Each number is 500 + 40 x the weight over its row's rms, rounded and kept within 0 to 999. Layers, rows and columns count from 0. Numbers have three digits each. The size before them is the row's rms in percent of the matrix's.

# gate: layer 2 MLP gate, 576x224, rms 0.0478, rows 522-540, columns 0-111
# up: layer 2 MLP up, 576x224, rms 0.0478, rows 522-540, columns 0-111
# down: layer 2 MLP down (transposed), 576x224, rms 0.0477, rows 522-539, columns 0-111
gate522 096:441509477521501517487584510514557574505486512491534516491515532492511543507482505488502546446505456557485578470477560534493512511448484502561464459581447528467550469565507428544463520499506471607471576524454448474606535477517439509512515534501421474532420596529503506526512539471550466542542496554476552543498442442494516494443581402473
up522 100:541538466466509539413532529597484467467486426500505471571516515519530503518541511513521522555476505452552493489434592490567535488442518490528464513445483492450518464553534563499469403457541472556453481572536508527455531487487553480498467525503478554520562545461502425480522520491474479493508521521511509490512473526534532439419457549522
down522 099:554434504494456496486457478560446491490505529499532493581491550464551451446518426523530501471453473454507559572483511536489527501416536477444500607521474528470464505544537494510520546510498507498400521501482494429478567519556451523501438511446543434517477498471455486525516531548535474540507518607542533606463526531521441482468471550499
gate523 102:486480508581526532489514453541518479489498490546497472502468529467529513542606538497505449529446429526502543500526460489492523498536530479537509554460504487577556484460491531482468460525579529493508507509447562432519408567533516476527524531467496565499525542480528486483554473525486491459564511502474489440483529536468503497502488578474
up523 101:522465468545487548508532487483485443558478449498548551484541522479487525432596459487516496501477594542494559528514538485504513502443450419549482522459530583453504472462554480518573530514482539567520486489507462484504502524494387531526520545527477467434502571489451484517535494456476535433559436474561450482539477413525553515463533464569
down523 098:585484552421450478533481540579463524470502490470587455464518505466481496455490512471494488406519529471543444562470462427512482513551564510562466514479542538488417523553459471617530448497509434505522610515533521478436490427427493499534481505530527466458492523493470460479454561498462562525425419474425423469500518513547514487481533521484
gate524 100:474486436553526484516471527581502494535484503461454494517531510516547463501475536473571549597537500418496501471472520519507477505497526472472518462553477567470537475528460472521536473557532462534492482465520550442474523606579495503572493489477552491435398516505451509509492512520484509469502449547500510510565535543521416509476507465483
up524 100:416499439523540539530489530512543599499511505540512455473538553483518506512546524495509402496486517597530516525504465499484470499525469499561496512519583504468460520523558557500602508478443484538525521503471552546503544504448448545533429489515548438493521500518480551495562501495497469471469519480525433508448531440430466501530572458541
down524 099:534487497487542464561586492479456552448517486519459544533456522530523454478577479440480482479509497599503400479495500440557486535503554496493506517449541495565490489496489504525583476467484576526551539535527473490511415451464463525488505465465516521442497422444440556479554494532511492470524468535448472525538548439494529534450460527533
gate525 096:480485482569419487505488465462584508559429501540529431542461550507508476441526504478509476484419460460418500566480560472529486483548501513537534563533512530487580531535496497518409469523554448471537461508453452482510520511482517452499448554531451554537538478545499533459477566522507527549553555541472567472509504547510543516515467483565
up525 108:453474541570437543528527558507489521447486482492516536514477479453527512429582528505515484515454484516458522493494526493513534466520502531507561491490480537530422535497473482587550502480479461484528501494557484495472504495480437531489460549535537487470520506509457564470405544600547478424545495519443503470553532433478523423507541529580
down525 104:534537513570516474526513493439515551540529456565537426500463417496497519555445455580513477476576462484515432553471540473478518555546522470515474506557457522529522550526467481446483573489520521430461481489499563475524554509446487445526571459508492501433525517550559533523456468449509465488516456512517521495507507496488497493507519436566
gate526 103:540552509569481499502479505487469548479524498489506468514505477479552471519519502498534481498510532512529500482556433460533520552565430579491518528530516511496558518477534529588470536474469466536582492513521486499535506528475484508547549530541503494485506470467536551566561553500486481460502503506488502534491400455448504389483498572405
up526 099:531527509453538465553526480526546509564509385446522468490505471511540506438487514505471486519473507538519413513534550580541564479499488462563521480565499440496548514540497466472530554498501546456444474467475505456444469458560500532525431480558575520518507497497445500421454513511376492506476493542510525471592504537514481576536458437513
down526 100:573531437518468478524509449478468544500503488389482440485531552477564519480498599480507499590512399577458545452556504482527505435503421498470464449500499471500612483468592449561541508478494485550463459448565533468515496518525479515587529530524554450442493463473502570496536466480516459439472544502494471561549497526504462467490574567443
gate527 097:618558503477505530504549538468573490543536478445492420542551539490518535527504533505559539482506452545479527478577493441517496540462431507546452545449557509548550460480484531518570530488451556477504609540495565529553474448553456518564451492505487510508471518532465569479523543514508510533555490504455493469568468465523522472493517502454
up527 094:536454482439517526524486498445519513527548540414494425473567498448466526474431452519516493508488427472436498485599586429482541467521540493514436493547498419501468500526497500443480525528535556539474542523490518521492461488532485532433557580451498480446445501523493479477434531449483508494515571480442473525525487516526549495511492550494
down527 098:528426523494439482471475487588515510432518486510507556524497437516471479552470482445546447509473483495505489516518558528523525590484559434454501530491483518579578554559535464504528436526488500533581569540497455495524473427465457470446518484544535549471487483524468494446459445501498496542461567494509493539563470529523486487445475502503
gate528 103:556478421426529467494557484592485386524464507517524457504522442499531487552508525524523437519466518484505496558481502426520483627462422513470514538527488530521508418458466566576451532449548522525446534492481502502547481494481547439439457469554506570455424535485473596478522496511511484518498454462511469480531428464473500494530471546465
up528 099:470442515556500461475471487550486479513452565500560404484478485492526447470469577505571489413556559461519556550441531469463471494521509520528567560512456475513499453492495418568534466474518511542514572515498519502516520552497470503510569422467537477510543501504569471526538479502536541529414471496534550522475496452516467537508462484502
down528 099:520540486525521486517443477461465449514492509469490477452508541507478469552485528500592527486535413502583551487450476464509502463540514458511481572496480602474485538467466462514508532511515517443505537414533414466488476517410544458433530473459460463515541520555486549455576508404544462507522511492500567487420523515541519588484463520514
gate529 093:499473485555479490466522499480425487486558453462458486611572518557496414510464465481528541535575496533531565407556484494592503497550454500486433483555571529490470423558524475548545484485455482527491515576484451442480503513506538505492512534502522540503514549551463476472413427470516403541466473497501490496518531477483448519491407453540
up529 095:541465490469568481517500518557487500493460543477547459485475433457509477522492527492531458540435574468538565540484572426530484524495491522505502507486632498559567445481423508483485485519568449465516521473429458572494449531457544498492445420626483516485442459537521552439521436501464543510526444518524499499552482488532427497533489577474
down529 095:491515476571523522508450527426568513508499570567434436561540409524503427572495525522507509530486472488447575491479530565496507495483497445461526484462549505613558416541488428511463489562515464491494502454464500536454473479476501497461487546522552444546503506557515475464542524482495463567465456476437484449570487437456522583440544441568
gate530 101:561475503468552510546557482473501467554502467444467543499486514509516485479467549486539491544437511475465509537455512530568525517526461485556510504477521420593492473572492539478522498530518587507529463490492406506460475515477501494562472410578610505479527401491509564447516476507486482521513507538511570505534474529502580542472521476565
up530 100:559520493499513556618495513421466491546458526491516493479506561478494554562432452523465500465520545473491486504502475555452474483491476517524486565528444478525449540548459473488565504515473512538448475524538448569558482502562436461493527470456486477511455541504507528473558553493451458496463579451481507547477470393393496465548504498458
down530 102:520458482480521546542485462518477485510451454489516543515486446404507530427539462504520526517553483549489522439428520471451500511487513495534428474527562530471518548446495528502475493477510458490469477607543456466471571542498496485442508443511484518435444503531533450434552457518495521441461495499523609488532526523467502591505448481504
gate531 097:587478527522500488525464492475516476496550455441504482493511504477454504581460478495518530552476431492534520474468455484501520505513502508436493477488499448541482446452506491515505471511491490501535542513437498477478484470602441522485618522561501543545453550561526476536415587533550532564472525525486440491526439428486511497513471442512
up531 103:480518534476545552477539485466474457526492463544511485542515464454427543568463499503481481446450523515483581527593494515471521499479503492544500520473516452524480500507468575507393444519444494488485484562469496490481504556565526465455462504478516483501508456472443449480566513430514488533451481589431501534508471565480507542490498468443
down531 103:487471554502497478404461460503523496461477538441502499506490489598397529466482462458493506525506474498466459552518508496495452517468594538422523508457471486466513479530447430519467439534503535453447498447478581494563498493475470499503513535524487525452511518524541463480446438484544522513518536579557445449562501525502482474531504545515
gate532 095:607508558502534559529571549450504457495445580512461485522456471498553540441550522520523535486494494516530522570471564543553566520480478476488514507544455546497421497505563420589511487442481451446478484511495504477514360484469509491523429479535519513546523454491526549420502546543495484465467445592482460481512514525521481424479523524525
up532 100:457491507548484509452462513517430536538501459473516489528515513482446529508486525502483482489550501545477551400571510405458507563503466487595442520483499496538597466513513518494528494602531509509451529493450503486609455543485546488391498554505487545420492605449476551565524455537522584490529525492505513500497533494437505506446521524517
down532 100:501541477479513462489463532461597559522556495510531496501456498483561528571540510519485461421404495512459472592571436541523501495494482500528446507516486500459467491534533498535463592479460574430454477558471546503479514518609543484507503440509551461569558527562467508475524531558496489462500479516515514452514606433522492470587430469514
gate533 100:441553526520425557443531532453570477466526472494494422521482543518491532556556502454573477514510491454482506499540553482506515470456438465539526419527546517450536544508440518563498553519490441436560501533516497480497350480538529552511466600461396446534522511493476448511497531454524512513484576531532513430503463490525516455494513493514
up533 106:541446484503513421470546413489525485522507506532447496585497405574478482554445439488533456546516469439415520507525447439533468546558491469481492527518549475574497508424533567504478562501511457495528530548489471532516524447465512469474473510512486509498530471495525499489507476416472512469445438502459491471455402481505436475535430473477
down533 106:498557518578555545527510544489502516506417532545492496512533562489461507524494496504548513612510462508526457553560467454536475533484564522530502572510497501438539461473482545421551501458552531521516479496466413483429479472497479547417517516573522414533516444495521520454527443454560542492552481481515437504522508425559546562471487498526
gate534 099:506454496427387554518533470493403518566566528511503475474472505463541486521478481484508477564467493566481484550529449535546493523538473495507536492581514473450455454474518529497507430519569545481425513569508507513490508522577545543558549503557550501528495485486486535476394485478448490479533461483497465534541476481539565478480420586497
up534 099:532466514492559458542458483598509538522500468534574502460494523453543518499543545482463559517496453501448485501462463557504482488420496499544459489457520462539468493447461573507609520489534479504527595469509545562522474451507529443513470491542501521492492536465529482527440471491495446557532481517545529450467492460461528465487545559559
down534 100:443476544568522532494458502471485486427542476535414456554437479559504494594550495565522472482581538546515502520549507584505548439588497497497537475557430488470465499541532503511479500486536481412460534530514520502555529548525572454494452440489552522456542516426495431450464499550510502488518560512593525424470495540546469488518471490513
gate535 100:504542548572493530529408501479515542562493491526561463560468452545496527453522444513478464548516442489476554486507474484585537498474426492588486499516510455484502460514491444442401463581463496466496511495399447479515463527559530516466498543485570501533514482464571501494405474511515480503456432553507491528561454493554476463474537581513
up535 097:506578453493542491586521434527537498518476575511433515513503552543513491453484485541515505521528488551547469492488572529438390468461591451464506497447530567543425492605454495477455448546549495453535500513474517433535433545546537445518484466510488509471609445531538463506471540514502525465454517520500491515484511539460546523511476547478
down535 098:500540517435473487500538529498451463518550493507524548497523617455498507559491465389470491456472509522513422491536511560469486505455419563467514542411504483484475518533529428541522468466581492548492554515559522557516520488381471610544490562522512520460466524527482527549486500495474531483528541477388530443476487506512398546510522501480
gate536 100:489473481537478517568475486523475479554518392461478505482464557379509540458542479513525553482526516542589453478512520553498448576472515506516509498588546488449510467463530506449491480461522521477579502472444480497571468429509488569526466625494556508487495485526520465552505512561498463515504523469425405520522477466476458543488541515468
up536 100:478512532550472469511484528555445488502468470581499534467453508526450496479458488502493539465519500503480488529464493484467507482474458486527541474427472549460512432467519540524511470534538522463550477587473526499418467516532513467552504572476502517465532419521527408494485412430488498450491544491533489464486484515572543491513516482499
down536 101:456489518437433438493465523560499531529471517459543486448482503469502526500580517492448509511562549522535552399455566438531512489477469527519402516504511521497512475562592521540511444555440550441485520563472477469445514498542493474514396490487462567510455463544547497464518514473542457456458475485431546528507473480499512530483509497473
gate537 093:609460458527420565499523489477475459528405499502499466526439433499496519470514550476550464477547468530448485579537549524493571539483506542525468479468509589572471457569506450487508478519454557553536548487460465522467493505524482471407498557515456479509467431511542497483432475482479511481492553589550592562546522546511538492506562504510
up537 099:525499420535459519532547473463556465471456479484520497477394476483440502522464511467456482430455520491516489488566393546445608552553509394549457526485512562434547474554474490478552457554473530493505486569465449545496491492448480519455481526559555505505443440479522472460511565470529526526528478503513519386526522495425527556520579497467
down537 099:547585507537510470503443508490490481481394528523548513536504454489504482459530574567504530536479564498503538539523537518451502575532558553442470508486515491609516481549458504401507520483516469473502564505543474468498469556470478509473461526542466469529547500507472499480477483440517502455520489492493488502459540459455481516473554419562
gate538 103:510487459543458506485474549543511514509503529491538428562532533523564510484469527479439538505506432446471502462511442506510553523443449516518469503549443573546495463452489505525489497477425546535497442551456589498435524447517495449519466461511503468478462465561428494430464618563481514477473546526485510515526481450465481520511561549467
up538 097:442519530528517484433569510428548512505501454496531495545458505443466457480466551477534505464442505544473546493486527475505552497519435444486523525481485447515423523470557465490478449560507426475538421482389429465516513540495517553509485493564572474506522503508560595433462461477498562476465502454453530483540544520457486469575538580487
down538 099:489553562443500479473578493529442481493500477479524497495465537484507520431579474487508491522571502490472413503493520484529480567463513576517486413516509543528426467524515472582550494454404475467525556499487507488560461426481463528527443505518494471489460489467473526458508498549518445525474562401432558586499503483515468513507522496527
gate539 094:554484504487456530542538526522421458573533485502480593532536545510477509474449505448509487519513520487492481529642503506545593512515471472528521599508494445490525465508508495503528443443523562516484520525463408503519457519442529496518481538525559496499459483529559497516609458537456436494455442503516502427554495420519481443471522523498
up539 100:547544567487421506506464505472426527496493522546554579525470527444446525476483553506556521470504505449478608565497459533422510521535493534524524501510430433427432490424504564520473454466492468489529522472532462505485438507486458563527508545490524473483568431535489435572531509466519429484500454518453500450495462442486514486467488491421
down539 099:472487572521489483472513483457539497571508466479439503489480555528484475455505535540513474401461574543568510479480525500433500525536527550522541458473458557520544532474443505580466534523491520452502563500470482440454501527558528462486493520506468537475516529462502468502478458478439517512508511477554503421453537510515501447592511507511
gate540 101:540492428453478492504528565529495420526446544492517417472496536511540484506514486524527498493554492510431470499491498518548565523483443517441575532580512558541551533489538522530458478433457567438593506545515566507523533509537467504522587513490478436580569514479485496483427494531501526540517424517511451503489456441452533530487482497568
up540 099:484509532552554506470536522434534549551529466581466506477503492469519498450563542521480485492495439569547487531489527490541439497569544512502466549555564472543530511461411499639468509563576464515477499551450517513492479508537488552572509496559528553512489571530524513565507532531500437567452520480476551463478509537494447392507540533477